{"num_hidden_layers": 16, "num_key_value_heads": 2, "norm": "layernorm", "norm_place": "pre", "norm_eps": 1e-05, "rope_fraction": 0.25, "qk_norm": false, "tie_word_embeddings": false, "parallel_block": true, "beta1": 0.9, "max_grad_norm": 2.0, "final_lr_fraction": 0.0, "doc_mask": true, "max_steps": 9629, "dataset": "wikipedia_en"}
Each number is 500 + 50 x the weight over its row's rms, rounded and kept within 0 to 999. Layers, rows and columns count from 0. Numbers have three digits each. The size before them is the row's rms in percent of the matrix's.

# layer 2 MLP up, 512x128, rms 0.0923, rows 0-410, columns 0-31
100:396464507573419507516523404506501508442408528527621446517495494448458544493456540453486536489504
096:470472452560492508461596556446502527484449510629597522478493492498469552596511567506519603478473
095:475472550431514473442515462497542483526479536460597496604514541442526506430568529451442407538492
107:385480507479498461377541488515545456500428434519502511563544491531488489520475421557503522515466
107:600490585523392527350508552497510436508550517488587575596469568474518484452524477571557545564440
100:435488548577396500483552521483507468522556441410442556619537516598475450470494424518400469483465
094:566517465469472551490517424532496453483578421493487553544455539523542554477567444571477495503486
109:501486555476429415553460546482509404545464487481595533507546503560546454498565486542489589585507
100:545478519468489489487585563464510457451443551440569498564511471454508541449506465474473494490439
106:503452609493423521423499587497585389544466513513487515505471490631477483388453493473514508531551
105:479490593552526484438476470453534449485475447509509556573568577528498524455414484528514402473567
100:496416552596485446441471530481493459535530492478578504588546576610501531469478536451596451462527
085:507558552605470548460490416550450536462455524595546553550520446472487567479482541459498578534590
112:466455582545481496430448543488499427546484484499537539573449545587548502476477449552494511543490
102:450510611468446451429487495461489435578617437450468530599493486576461517395501495501385498566544
096:520412477613523545509427580484610482437447489508532435505493522474439446501523530530433526558494
107:484480532527433515514394430538513551429527413540530500639503487526576444466476460466538499475482
105:409508599526499546445507544504487517556518482491509494672459547516541502429491487511510478539517
101:502424576514467488431481487447493496442562489477472528555393536574551528482445514538519433518551
100:506536540469479488448461479500477520473452547518499526582502573531586560452479467604501558523444
110:423468484564441434522547551491524459513449528575522533590542497522537515444489461527557508453552
103:461475545518489557484460556518504463579506502547556501609496520518530444474469512597535496497477
099:479525531579501466395485492489463514562522499404549502537435459566570546456519545469482490491557
102:532543515519445473383522433583483463510521472514575516565477514617516481468517554485489458501526
097:455433571533522535377508480424500495472499542550487558598440525603535430501477522568535484586559
088:511383514546412516412447509483463524527563520408475442494517535496491408413539584576491435584476
103:514471590543487463410516541513493415540551474491519490595431601525501475447506489527519496487541
109:468554646554391488462489514521508523453479461404511575521528547536496474457530446494549459564461
085:518405467517535520443543422484514444399446612561585454483447588461568539520550556488481511515509
113:466559563560490505389510450458464460519510424569470488636516482574562558391513466505494465475477
102:508572559551414451375549559406532479517519453520527460576506506564520581488497548478455526493536
110:472410556545456492500555437475565530487450490513571525625470500510475485387534430537499485552449
084:498450507548544533535554585488438524517488506520519484525501469363425511474470458540499494541447
092:427535519527414403445525540495497429550507473545533570596613534592504520417507425514479542540432
103:456477594540513462477529553505487469581464506417589526544555530614499480409427442564452493515470
098:446489595650464475466523477435421524580426471520549508578560480585510545487483524509525502554476
090:518479518583452502399542422471510515499463432477529563578466483525556519469536453514504425498450
106:432503533535604491551508539507479526505578513471584470523515509586468464497479512465550495563418
091:463608505422533425417395523462385496517530491448493470524475460536471471508437470503484510493528
110:464486525564442516471486502570478419491431499383496526605518466502436562489482530498444488540488
102:391556482493379472432550455483436517497415524440536515594603607558522456431482458518486449554470
107:461470582487434483463555454478562451493466464503544505561542564531602549430487539529526512531492
114:482460496522392455466573480482454483466423474463565511596504514503516579512514473490450512497534
084:539424508511472585605490505461496515535476526540461422467523478576401494441556528500538533471516
104:490478571582519540454408443551470387575451413445511423595523500572479568456570494502497470564474
102:515523547540477437428543487499475469478471420498575530454503604516541447440532432546457444562500
102:537479562487576418367444535462436478606580504519461449517515546529549496465575495471543516559478
094:419515578458540471487474527406451467486403563514450468613393465458474477410442487527511531492408
101:471488502475492521382496497506462499463499404439521523579540517566498549492538416588472531540414
084:497611536495531510524432454512397492613544390466520461517548533491431500404544534444488484488497
104:467461515519454520531554431423476485535508422453565517561480518543548453449510510522474538592464
096:482533616570542492469473508497418431491512525513498522586611530565480498382573475555514501548535
082:530497587481472495416489539527481465556543461408578546624467580599541497432539510539550456496517
099:468538554529439447475491458561459542594596448459480517544475534507505482423468448479551485507516
101:456427533534501540498484596524461478532489495468547495581498609532514552439464450511521477553487
118:498499644536458523540495481530464564413506392426453517516486457469489495486441519542528517524499
103:486446574558440455425517540518565387647508488464586488533432502578499510405486439535496481542540
091:459421553542540443365520572466524440472537440490496424601540588589540459488511489510490498481501
084:496473571535463436492499522522457453519547502436470537628444518557521486422483565556535427492493
091:422568522471468461455613579430551391510520496493636530580411505507625472461528460538469541523473
111:551476535445473500450433513452541528494469570479571480590472411493507535397479525537449581552395
109:469486574562463402407463514491482452531493485547505561588465504645549543476472503532508485478541
089:540514510446555599513492454549445477545462505457536505522490438485517545477508491486585524516427
092:554506486469565564463410535513570487472534488488604590488497436533501510523492508488499529433431
084:501499568515455505420478519516473432475482489446513478622435565578541496456533475510508472492564
113:511508533594444566524413410427486470497521517511437541572513562512506438399434491570503421524577
088:469531485412459566463540443471449526471536472558542470485517439488402550523541504525504525481519
092:454512519500515450474515578493503481614489525507549548546499500571601551512371507497480531473473
134:514505614557419481502415515422476498531477485534439485527381510495598623479487512516561510430482
106:493455522618465502442511477421469550559514496525495604560547566526450437385473441459490420492460
096:502484576555447469397463441427505462522445554528523459609512482518673483488460454510486491489488
109:437506520535456456446501487481505355458510505513561474601432477564551546475414514428587487500545
096:435555569518495536434449522566463426544409472597482611633504550531500428452520499475460545464523
095:466529579559471432420498556510487433530462517457508508585433567521501456459487512552465473544591
105:428449508549439469449542408473443504545543467439552599518544506475501514413524428511511506525423
107:442532537533494521440414482554458463508534501609518536564474518613546435409501522552487490481453
096:494446503448479532466376486446550487493477460538532505464432544607580492506510499486521600590398
092:466508561566509487397574501482463455529527509454480492587481564478483473441537547559470470495564
085:542459459460491461530548462544550466470567547443426530488413487539551545539445396494469403507527
107:487524544449411432540543502386459455559398607445492474477521505565533511440529508549485530539510
102:478481587569510537473543464504541510439487487491466561589515520551523588454500497529452587546526
099:503432490505394457493449472501556494502533441497458590566511509498471422519540439472481526560490
111:442493632584477455397410440472479499456512530503528503574502502537536516414541484500512454517496
107:444466501548461505459540464476592451544438450554522550618508472493497500444510573577425497560540
126:512436568500426443434477430452433362489521496530503522598421457570580558461365516479500470504538
101:427443611547491529498544474526596499506471492578513493556469488535457493399585549448447457515554
098:507486539486479415401480491478419469567406483489553523527488469500489570474628486603551590592468
095:521410536536430475425474483479520457507549572491561521584506579496521446449515517476489490437492
108:405413496548409512501512424515476452513443503496568462542431394583544526450419482460561440482502
113:383494539496440522443474539548509484601433479423544475507461415481472469493464557502559461463443
084:551537579473533501431493558546471428559514472416580498638469551543515472440537476532528504491531
098:447512542545400420425488503503499448483441529494596548542538448594491560418532476482470480521491
094:517421531432482488478529539528514446579490489528486455533406564638463549555406454474488531438510
093:531513545484533370470457532471406512519508429430573574536469467578528502453531519556525494511494
100:405465598536425480399461506492482477415426524552479578514518567574497437439570554482547541511499
087:469485600467486458440497539490470451637479489453548461610521550650540471464501514533523481485528
109:473523588464517437340445464571450416413493480491479522522485520576524439487522556552505505564607
100:488530563615577455540539534530469481511583434499516528579522558529533497515457511463583492477444
106:464537458508494523541585488475473439468404511534621515480523473522526547545520466573491560574447
098:494480533530442483495514381572539393502479462441516600453513494636572537541534448596497503496612
112:454510566545477484374478553427536455495457389467425518504504541558470413466564501547490554511471
068:481528533465432459553541607484448482451549539487414471524455594523582609498556455421451445478477
117:447523502607438460559568445476515525498473486452495589582492542474426462452484418580490448498472
084:485505563552477467411472470485502452547533544412561433610476519625439534393503491507495484479514
090:496459557602415457466548566487485389540472508489497489637462549529543556447476511575495490506507
101:511579575504457418389509565512519510494489455445542573604593573561417452455541596501436534520460
092:493458538535477370476498464518508468570574391521503534607444508534455448503515429536503463520507
106:441508549533549518391434440503459458525506461524446542537424537544429556426509429490560486458455
101:481406573521491539490443581412488476579501420589421566546454504563568490441491542541483495587523
103:491525525530427371431506507547470464506458449439494592507537530453455461544443368514524500498452
100:429488558491476535402426422469489473516536418540533562607421524495671495434473491461507463529435
116:481441522521498515492410554464436551663466425609504485541565554594458525439540497528459562389473
106:495480535468463510510501570488477463449432512474530560517487544544550373430460491509547548573546
082:529409513563489586456490469491566503490521497369574508516487580521562549499548583448494510453436
115:451510572553448523490440477517544499379554453409471493578552482514499492462485432460527463517503
095:439528616585496498480521537482508484549475484494572553625508535558524442512469536560533460544539
101:481493533541476459448403554485531517553502445559527544574551535641616405398386513537546559516495
122:514472549514528458506502416500543483477463427457489535599516498477500488490502444553582421534501
083:530382509623477536513530499509502528518457454481488503476551460568486472386538594574492483599578
094:528537517491537461537489510471501466459462504454607539501339452481407541517435504511424533490499
106:412451490570517499425536551493508373579550409465460473549545543609420577467527445569429491522490
105:497493609522422402420458448518520485582574457475511505590437523581544504435481379540458530461457
112:551499564522460438539545493502442468534527544492547522472397483575500402474500443557507498508506
094:516473569597520503413574537510418476497534526520507504640420586565559524445444514527542471525549
085:494583481541539575482527470572590503614529579519533486499425520432386584537550393525494480498547
103:499551693490532458451507455488511508523495533540453631621470477510535425423587521457482519549402
096:438441569505524409386482504495475479489437548516531510563510519500458504541522529488465496550464
101:435503659551490531490570501526473427495510536503496548577459466579488452415545500603556422472418
097:557543527493420479403417491543449471471607486515483540560498508551520386456520507448485435614453
098:424501496589502481465533536466538451500532499529530540587595630603522497456379510524459454471489
108:415505510566448452420501458466518524509444542469539541571510525511450460387465442490537414522436
111:437437534582420473393507484463506504530520521461493514517564507538459430378513471497464494559382
088:550512572586477514487419481538538455527534404471512511613451510615506430445515536520460555496540
089:566481556447539516438458530520439371431521522522551493561433475482570567493546383445515623569532
096:467482541470450441403513449508524484547480544556533545622543525456491472404499484523489420537496
102:474565505574447446477523670502502510497452505541548515555558508570538517445455418582561563444553
094:476526566513400400468603452545469506488561498496488487495526602511578587463538514466546469501590
086:534493523460471499464562465533485465551576517538591519487463577570451559526466537497546486560406
096:469487505520520454394445546498503450537492505493587495594499545620460412447450453498559460474467
104:454500477479536512531557538527518501508489478469524485472564515479525574510574509536474575519428
108:433445594476534430530408477532493407428529494556510477527487540532562461474515472490544401528482
091:526547534478510510441480485515430449387480605534472449483441573520560563557468489495488532498612
106:490450551633482502483523552516408496595470496347541545504542566600553462484509514586553413540467
102:498423519565520464421459496468502429504567509532561550637546502579515481429511476517456406529498
084:485479576448473445381479460477495419545555476466532508608446515614490446447528460509494452503484
087:527541522491496519549392526445577472475472418544550410534412492490483499457499549475466567515440
100:518540520521496507457434497447442445559561419525492482560441563585626498514410499465508415493525
098:544543565537540459393475617484474422523543537457506519611492541579483459431504515509533547537498
082:530537572526465505390487536511454464496496530447552468585437535594503470428532559484545475484527
108:461498583579409456428453489440516537476536512482515533532537530470501480356538415497449436514406
091:465521477557505492460489512396497557414587518503485493692483393456487536474422536466470539491502
104:546365585463505498467567526457539508451456465524482564602491547465498471454512383489467510495432
101:480567589509448414409509512428519515439478490495440605594503553560526475386545441561524550484458
100:483536543493481451448457482485533532490466442476572535492543457486594440376473549462542548555425
081:476478581505491468403501545520489433518541500503526537645512546586517523528492476496535435486533
100:564492544590479461440495551462405483501467512499511564618569538549549475528419502543473475534477
104:447537565537499503490499552480425477482440541432568541484522523510544440360425494582508573543414
104:462453586559466505443489446518471484549503438468484429535477542535539591516547531464440466527519
095:485477582556481558444559481449454472576516445525602577611534547593457495513463498486487459507480
109:522503524545562438462515558486386526529514498537463565541449612523557534431503473581521549548501
096:506497548483493471414467558502373439588640462525521522590514545541577497513490424499514472486514
096:458569532458482462431558549490499456480443440515534539477513542508583463519452466477509461443554
100:482478605556547519453510583411485492494497460497464490588515541556535476402460544584483533568417
100:495429550431542537500464426509422548523490468423512474486377473505481556473483466522449516506397
118:403503495604422493468496476515510486488437463519506526579548452541568452491486486511519482584583
090:481440514531491458446403474588402560545613473467450497519522510511467491461582583599500493531512
103:521550546459488486397468565447482465568461476510501534511495588539497590439577494547484466553475
093:535555500463430539411444579415490496572456567486536550564523448593570538449505482546442446587422
086:556463491387475492449424452542403426502581494501513498473528491572564578491501486527565511505579
092:544463562503519481445509578505454418562502530461558456582497522512516548482476554471467496445474
106:542496609503541508503497454469504469474501479520581517621497456494561452421511522453498503507422
083:493527613496464469468505498536507447527484510493553486597444510576511499443510521527493429505519
102:503480551564475474443597563497494416449467481458608536637464525571476472413547509454563626498475
087:552524569476476467433553512506453466580546459475646498577472533624556511423461500500552480510500
096:502512478476589542382372520448495498463462454591575495492469478601526532474395455508505519536443
102:455533568569324506474526525477517447560514461553460508566499571591529466458486438519522374473427
109:458469568498468483547474541489479405483528503464452508523478412505504517468416531505502490529484
077:513504544455450322529518394523521403517505568434451466553481560549472565491533455549513459462486
099:457513592562529450385478511485525479449447436547562488557536519564468455467538540496558467557482
092:488470522552470434505473559393450473453430493586516570526512609508574477516477466453537600568494
102:468483566468420429492421478545379554463420458407455532500480524577504475462470435492559454569479
086:594508534450539568475423509500456504496476450380569496478452556569590591479552474490460524467516
108:407427622499574424458509502495563426551482493556459506567545513625544454440526545471523493487491
099:440522578535399419498457457529457484536470503520537590526552556528541496447485586553478474566458
085:540450464501420486476591464496486498389585485476613507513519494488504531480467552560573496485529
096:542507472487448450482427509540538471458463411556466494470431500475518556532404459497537508481466
097:366482550581477471448502473480474504541425545511361503542480586493528494403523484501504513550468
093:541489555477549512442537563448447468465581496593533469601492570502617423451518514445507545458441
103:407525564449427457481466476553504460504533437383437506599481462602445475432487556471425546555515
098:494529464519454471514484415490534463545534406398386495505582536542466466513594476539471466495535
102:486453590615475488505499580508435475549508442391581509579504512586506504483447476529541414561443
098:518507529542462559411515516459498429482461478494545526616447519581490476444432527514503457509529
104:484469503532507437419459446492472521607429568529589573584502465488483499432485493523453497546458
084:543450537542502573532488480525520542564574510538488515551479495595476493489528665459477541426480
101:500416524442564582489411428492412522534579517387368529502542507536517512525501558539524464499476
113:456515509550487478431433510479534418475408444535520641520531634514563489465490461533531477572469
094:539472544571580477456415526405515479532420456431577564451593495550489482501471479478468516516477
094:488503573444480452466525518539397512367531592574584556497523488427560453531471467442483554463450
091:468430552502522477406575544452539489489560463475475487658468579612464517446525520536498431493538
076:561508502448480427417461366527484402511516535408557612483512565566533522412496465422524578463528
084:574489521486532387476428512546489501397459515437530442523441492478488430510384435487520589529400
104:432524568514452467495457467569507462599528543554474621550451584513635463541530490526517429491432
103:487535531468521448446510567433449478574495519505503503507455556578543574511519457519527517550506
089:532442539683480549495440506535545561443514445535470543517544496530539459421490473535540483541473
113:483415546583513500417513532421410516575580409379470508531441534497483533518555466522518481530509
106:433497600544498469487567467540504531577504469475527486534552496500470593500611526487396515571504
099:430477663545480470481516507543543570531558445489461564578490438519477523433464529523477460507443
096:505429551495545357451428550439520474375497478515439508541546484470535513485478468494410562587471
101:501558537560430478445457501489475479491377516465542553544523548563531426434484490543568531551465
100:459486503539422422495450465526514367487439512452596580566478553533615561482474499496486442593495
089:467458547590451445477599482503619531477446472458561498582434461519510497488514462516418487592544
088:473520525533523486523417506536544475530518502521425426458520477588562555454474437599507488504499
087:505506569533477427413510535531407471478529448420554500647470558563593558458449522530582465493538
103:520485593492493514394493530498594460566425420473478479586530477566596528462493529523496538569467
089:492470594565443432403505485579483509551505475481546516584499603525563473401450543513542471446504
096:504533558613518441505460412510457408567598434440466488492536544521523483497560516567503433469515
105:467457613541359419475456461451456477475567456480473549597444481576523524432480525612495434504480
094:466480614505431481443518593451505417508573464515545483607498583564561512475471501498499482506509
128:455480549530554458449436611462455490509483553595548539552511561597461456443415504534551524467448
093:385499546541461511493599467527547401538562480487543451610451554551499490479512514540454470533514
110:544440533536436473542480475478506518549499556439570575511482452570481511389386549549485498463547
096:434567519533455480423479532491506426489443500514567534510480523527569495477579472463587524565484
105:538545649538454576490464504475426442524514531454514557566568509522464490466456506548536486524474
097:435473524521523484379477508505479428454485550467589507599457523568435441458463427495507419461448
106:498503548496410491382474468472501469544463473534522490517469568526573484471460552455462496530452
101:451506527471548466500529440549455501580452549502519509621480520558571554505531610515501488528501
121:499499527552437478378520505509474493510496485471560557532550564498513441452486511517471524558475
081:504468584501490489398505565522480455549573505431538509594488554582526515439546525546539440497520
096:403520517619456383396532465488424456557515533403491542644504625545615520486509471505598541577484
106:441532519563507448448587533453508463560513427433543510572515486520578468485502494472510470560559
107:454527525576496399381489479451515506572516412371506511576448544529532518475486489498475438529458
107:438501577515450407400568494483447576502529571466449507566558533531571543445491486557470456499491
104:382421564558552505396456473499498513427516531474456553527484530578405553491423561569542525474531
096:507503540516496556454521599477406480517478485486499520562529465503513515508546476469480473501485
098:537510510559505379497445539471524549553482469522547507474489498565473614494517577525415560575520
109:419510555473471489419508614453521576539415496579497511529489527551442519364531476507495547475472
091:472542572540464499457473566477509412505513464443490521609505502633522532447482488513526436538554
098:499491575513476511422562483500515566533519413496526442543454507617483458447588486493467466481553
087:494525572516496532453522480520473498482518418436467491590493546509507548461541536535530471500555
094:548486468478479452521547397497474452438426478472535519553452558496536578506520534411548569447448
105:458417653512495452465534512537494431491605480506559510574473517587480457404517487513439469459437
103:457530546579587521475488502427475500515497588532607454621485454445476530470437568525433589437448
108:421448553593503472466498453520560510518486454468521483618453554582494466368519436554495526519506
084:486448566544493499398536595511514449515516447473545499611492564592475548484493500504510465451518
105:476491555550445461447499415543508412506474502509560456577496524602475513421515485475527529506431
092:520528616558530474421536477527502437528527534534535534633416546554577506449492496457549539509524
100:545473517493437520396512445515460513469469405485512565541498535514555545534480402564466524514476
082:478495577532446528404512518527503459569509487497500467647501548619519514420469492497539443538539
098:522538547531519480392445514474569528544512439577496522581539616563550445352442515555484538525532
109:471584589593449465389415531495461513502525495494504451599430514537613501478477555421503432482534
089:482465571569480473463562554517546464498559533423517451674401483607469542474496478527523451529542
089:540539545508633578519373564445511513524436495461528468492438453530434616488539536463506552543485
098:478497537449511405382382449493546375529460402464506525551472551533581525429501523528487453534423
096:374549587535418560485511415518534467575537403508490515538463515532518383500529523520535443459557
090:561466542494515390414491446537474427501504531487549521603407546554504559444499517494501467501505
094:568393619504482609450452493481550461335608561468506494499496435502521550464538530471515476526487
120:475468490514448485504563503455453430418501483502469531573523595555509489474430457549499453590456
079:491474579516501494428527541500481463527558488411517497618478553569499498430524545528523440494540
113:484501552488471505581463458593516490504464439475456502506432457520353495466544452585547490488478
097:540562499468475469421438521448501467474485536528522518543501546512523595466562532425464543526599
117:505522470487487464456419442488441490509541516545461524570416515556509377407370514524517428535473
113:519500566441546456466460573532467559492521463469436492579480499492482444449521453480509485549497
094:490518472488391479433580512515481520617394488477525475488524495574474552477547548435551488513495
105:475579560525387551411448462421438431506489577476527512564443513489606445422491452584545436507497
086:523473490441511555497490397563556436526402490552548494472437478534486511528517535504477590407480
090:473527575514481399402472478507523459585563494469488553623434532516486466392518499498548561548555
115:506444589519439453445493458467482506507480552515504531612527535499540438369513438489528470468423
087:476398538476525475475503515498498533465511531388424538527451528463430542519605428492499491530600
111:441477478473526474389466486470504436507472463561461516541553593456464426501460450537490511591456
093:502392535453432498513482509526440504538541392512438477582553517588566478478490587541592467594501
102:466488482460512491483538548463541450560456432524486555553511476520645564452516459526510556509400
108:473513573537495435453393547459493457539468552535491539528492577544519534421555506538495519448516
094:455418526550469527488543572458450526501398517448558500539541528489514512467583511446495438510454
095:561472499479577556528491479550374468549525411448517481521493472476586470495530391519544510543535
098:470478578463467462445493462583557442458449514544532534608460483514471551419560487535527436526510
091:442512542570428510441483506538402491427550504521563486610521510537599553462457518510533518507567
103:475422555470476500378485589525427405613548490442504500541556482531423536505467533626496532536502
111:482470510506488452451507584480538441540484459534562587532465547578424583451507411610575532519490
102:493479604508462460432471513476449536436477572489440516576530505506487492358513456555470499510491
130:422496558541435549517430446556562471479490414403455492567472447561441491522493430521527458528470
105:470525528591406501479554576476489459485503452521460511582540468539488592537499421462519549528562
103:385585594516440455470566514558478537549443484534555480546514447499454504433610521526515530514517
107:452507566541422539419531559506436444517448532506583542545512547608534548457458524506525529528483
101:444546584528465533495537445523461519565441488468524534571488502466527581458625496458463540562552
102:444455581469516449416527523425498460432469543558561562552509503549550569451450527523571502488503
099:433521562548464425459475506517500489484532566457557539574493575611434485463452495499514462458511
098:433483532578472523439562527419502492501547448492577564618519642616524482459464448506528466491456
100:440432579529403563427551502530464523564568456455577595539520534555510445500554445509421452500558
092:422401539611461518496507519550485413476462460439515593580466623535535411440515443591507483582472
103:451558498579473488469497522436526472508525467610537595538439478552547559516506451461481549451463
092:515503490423509483495515485554433547519536612504572486551461553461538544466415434501481530465553
104:486447576532538478492494531497506473499502449533440472502542487528468547532485552555571489510447
099:432470575520547525402540464468431439556597488510532523560474586595491491454493485584538415495541
092:451500621482598487399548499466524452557572452447472518603421492576544420443480507527476554519441
081:533510539538522427495501474591477414561594471460507490633492546553513470460504498500520528432547
115:387401522563441448481567519440554494501395487536565465578504460535448436413439503485443418566511
110:436475522496458590386598506468550451533436528488554543586526458557457511425494481520451444457469
099:517484573549517454358507556463519505433542526506472557523526522593525510380526518522479561513466
107:498507584518511517450427553537563399485476475571531569525422560514538496458474453542554516562468
084:513496596478488496449536462493476467512482540467526505639472613597523506454488475510529432552501
102:531471598593529432520453477470382569473568432467368507473472554477502527531537521453433526516526
097:493503520560372477476457509452468465519473471459461606552524637544526440436570409454474492536432
101:481495568553534458406481404409466423540513494465540543581530517551618469508484520551487451501481
096:461407609569488499404475594448475445537495537464537504559485546559526576484479509529524508512539
099:530482610630435512452396532512400465482501513485525560544487505541533501424495481547609432610481
102:434467587503515494385564521430533539510565474508483517575559556620487474458553492607507498547464
091:502470493439500335456314541472466393475521458546528490507381460501525473495409418510539467492501
099:439498512556458499456574479474505569517408469542625586545497542536541494433550492469525483472448
098:455518544569481422453543555479538489615568433536508549546490583572446434469475508465473463516500
098:417455462577581448430551516469500468571478496491508525625495507552463435428505415551464446561543
098:518479482470485505552495485504610405472428467551473491473443517573483516511510398490569549464501
089:546491477443538578566538467425491398546552499501508471462460508505585587451528463525401564529524
103:420530573528476411402511486563427441525501546522487517560487599564497518428421522515525475418451
082:494444596515510443445523545510508464541557538438535522606477575571532499447512523525535496481564
112:490428552501449495445481467425483517448544564549521528584516593531448511501436419557508488500534
108:502476569522471486474532602492511575556509485521559496505450478543465577419545483501566497574532
097:455448507525433486490461543501468445512588481480472499631544583524579479441615413524526498510479
092:502497501463587405474460418478513579521481504461491541473526422532454530476465534530404439523421
085:523504494511507584455504451477489464485609579426556545514449452500442508466542546531434541384522
081:479486559599452519417537452508476463418547503477473566554485476481598421396494544416578517515549
085:503464565555480450457546526480477460544580478415505474608468583612544530409510566536525486498478
098:466491563521426530498512477498419502579531475526485506500478545535510535382491551543555458563486
115:434523545578365497541519478497540541524407529481525512482468572569549460514500447563517476549477
090:523508529471566572463485534435581478542487426446567490480478440504477556500537515505534557424514
087:542491566565464438423524528520500449520568503465587499601445567603598503420490516580488428510551
114:469454561611499461420532522440540405519563468566448505560461498566608564483505486477492492497467
093:566495551564463447376508552503482426547487526489513517609460508582555517475427530541553523466557
102:495530531478387523440448459464487525463447537424494578569419545526568533452425506509538598607448
080:521458579515481459385505522532457440509510480404498542575450559529559500460540506561548450467543
103:496483581559454490485510541519501525532495392457546543534526489566512485520476519509528450521478
101:462479577507507531432482446513461532561513414530488541572544513561571579413517583560514582581502
081:469440493499514484472483549395523527411526474499475451511468471435467581566582465534491444502529
097:433462558586447445440514449493511552502562504539518533584512513511480500372496511638443509573486
113:455547522467471475406510480513503456635476517491451535473369508529496449503485444585495485484547
102:495565635507499475398516506382481468538485517541510517588447580488504424454552504539493453499466
089:550485550487451502505460438544491472468585425517413495612517559563517531434566500554559477531452
092:489461601539510440441575563542519468509469467476550549585429544555565524468477503539563443490455
096:459532461580506433529620596537527524499499548478600435465514442522608506438442512495407457438464
102:498394531539529506497430429478468544522552498468404567565495466500513550341504554446529501452537
111:475513594535483520467469555517440469584520506543407588492407508606411515395501541554539512523543
130:449463561532480436410440512463568458454496529582445539503464480581489443322407500547589531541516
083:490516582544481528441522488522542494581543534444578479620469535575494531395511526520516427489538
111:413506516576514478450516584520481457591427465557526443565529535494442449418546461479566488473515
099:456553547500376399485477492492550393483492451471575541585451562529671406397544524518499428539402
101:524416578458456551519506525393553513462536636469468528588495513475511526441451458493463566565397
084:490481601506538444409471502457432482473560515461515513573442571582551517447522503520463478455540
084:548535442582522479439487591475472438399534432439534451481518496491488507517419368455477473526497
090:488481505401557421485396407516435421504535402558461547541503515512550488499612500565433454538533
097:468498488524453483481400497481575471502431454469548563506494511498494550505472508587528541599437
104:484541567481503514486478508486402556459386467564462451521476508496466595503488534448511518469439
101:468505519523438570421480473533456414388460412496505583499516538547564485439443461470545518560468
105:498491498511497486475488485445412405555518436539509541577465536502577460461509428478535540536460
105:475517536513440493489405516508466403411469482436492565520513556625535401383474509528560478604515
094:502407542438504423440550564508444565522512512504568563517507497489523489475557455518493592498594
120:482579604498482412372410485488442529397512476526553549553499508532533505493510523526530568557429
106:527556618460519488358564533486525541539479503522531510553464533589515447494465495487538506447455
112:445446532525439574527531458523493503524449475399478558527487506508454606543575421541538546571496
095:481490600497486512474481581458441487552523469470565533574418580538535517438552507533521474432486
110:362516491495374515521434399545459548481376500492446561522503579532471464469514458501536476580392
098:474522593541449540433463516550579473553441465533524439591522568554497544430513528527467505571517
101:405495540600483535512591508503559408497547450496520553591441554617474449471454509515446513449453
099:439562578483535425427529472477469510501494547557456541559521529558482434446491469519503411531442
105:484471526516482514493512433508514426443603423477535568568476469638540490506436543564515459493485
097:539511495554491475435506534492533514450459423530434512529420665494456499543545391500512426447498
102:408423583578422533408507493478483534466491512573523498528467404563523536499516458576506514563442
097:537528495601590479500579582405532472577504503529508471523444427522522507514513524444433469510452
122:469487515487404447562464549471506460467481472448453558525508513517470431465463449530492457457481
087:589499543543465508401533481484592516434482516531580500603570564509546494454526503434502511535540
113:508459569571515553429515544464458472440493484496505530584479500533574512398514494543484531549484
112:426466578598499461360496494533490445466489479529531508562563457593517477474469490457518478553440
099:386425542561523524374566466472478493501533494406517513618482469556495525458511454510574437510453
101:451477576541461472429518561501484454519527486547540526653462572561499563500467470525505490511551
113:372488534525457515462550431447598388480460520435437478567537468566439509439425505503464455478504
095:431535544600591449364422456580515409605504507543496477581442556550439408381467483501529507471555
113:499501545499467588540437397576450517559518496474450513542494509465442519476545463542480512505547
110:460423588553521431399588470520474435505492452493548433619478519639536449462487427507512565475514
106:478455536535452521441586419472467421548513462539440563601444457530476536443525513583508532481537
095:456408560521451535450523518517564411532558485448499522574482560594530595422482491508556440543521
105:504492570587441488543415538527413423507481425423499496594532559506572505523502430537533422522453
103:527560503500476523483454496525482498529459509561573569433436559528506442530473539480567544565413
096:495522559531530450380553588488445429472502432445515527607507540553526473444522539535483529518506
089:497481495514437561534576554504516566601518526487477525466564512467537522536562580658490525443493
108:529483545483392414567496570466554379570460458498611532535474509615522489499561469530537551544555
114:453500572507518507463429459556471485491525428488387537565474476542482493460523480490509483479527
126:415475524570506519472523468518525536478471444488467501514509521596438511509442499470514501508508
097:431514593576506515488525571464555426486512402446490483622493567535484493455439463545501463495508
097:492483570497457396427507516513464425511532509378542575649448578557581466469609443447422552530504
092:532492522512470509453594532518502430486564518466552620576518478635559488444429536434453507491508
093:480476585465496513476564471459454439455541530527452503540453499555515560394486475517427579458404
109:476503581496439438430507487493537487533558553455508493560517541556513477410575533489551480455446
109:432488535545510490416557402487477434444419514546554578567525588508591453481490427516534418490493
100:405486603442521459441451502515534499537529469426500529558515451537454535455544535503538560461528
092:503527564523465413454442575524485447519551492468471510565483515598475477433478581614526492538536
102:464453591525524429427531549517501488508495505446511446584463553613470566470518559477500518526529
113:552530581433454494459404455591516389501535508577454526520461450499586443440505499498551560543452
111:504475609567464510440473538473536439490534513484515536561493497544526484435413534594493472548453
104:506529502506462370394517531443493529476600540452476628526580580555522457393518536516526437473471
083:468460506459514581460525544495528453446470505494584487500574459544511487536465530572485453515524
091:485540529483469526404495518446507452639537468503491486583449578567535511442506500508470486413510
100:465506591506516389521520516506462436564485550503524512581461426585459476488488415513507470513477
095:473506528495490381494498404517453463598451451503479571551538499506529548437538446500551455496494
124:436459555555485438442527455449514536507524534475547530556565491486483441370531426541494425493447
113:471495576515514480433483480542457451535582501501538514562500537537552528503444466503398516515425
102:429471659587472529464526392522394428456481537458535503563522501530545480397485488491500488503503
109:457503574560475520480547525424520586464565459532493516575427547570450489505564424543415502524450
100:486464559444554501450472563420531492473445499506495525534468512563539525482429425577553597491476
077:489508511486401562454458559570385464495510497535616536500520542481480541498590566445596626482494
103:521429547466495499524538484579534353463524520447574504510487431561577491506523513492468601573464
106:519501580545486533568438484501513444424620553518522538546423447456522461418355486552587520495477
105:459553572568469476474525481570444504578402434528550493559505442506528502469609535485517562561562
128:459480558530473549524478400499512543522555489455451518629467425543453507469454509492508410529508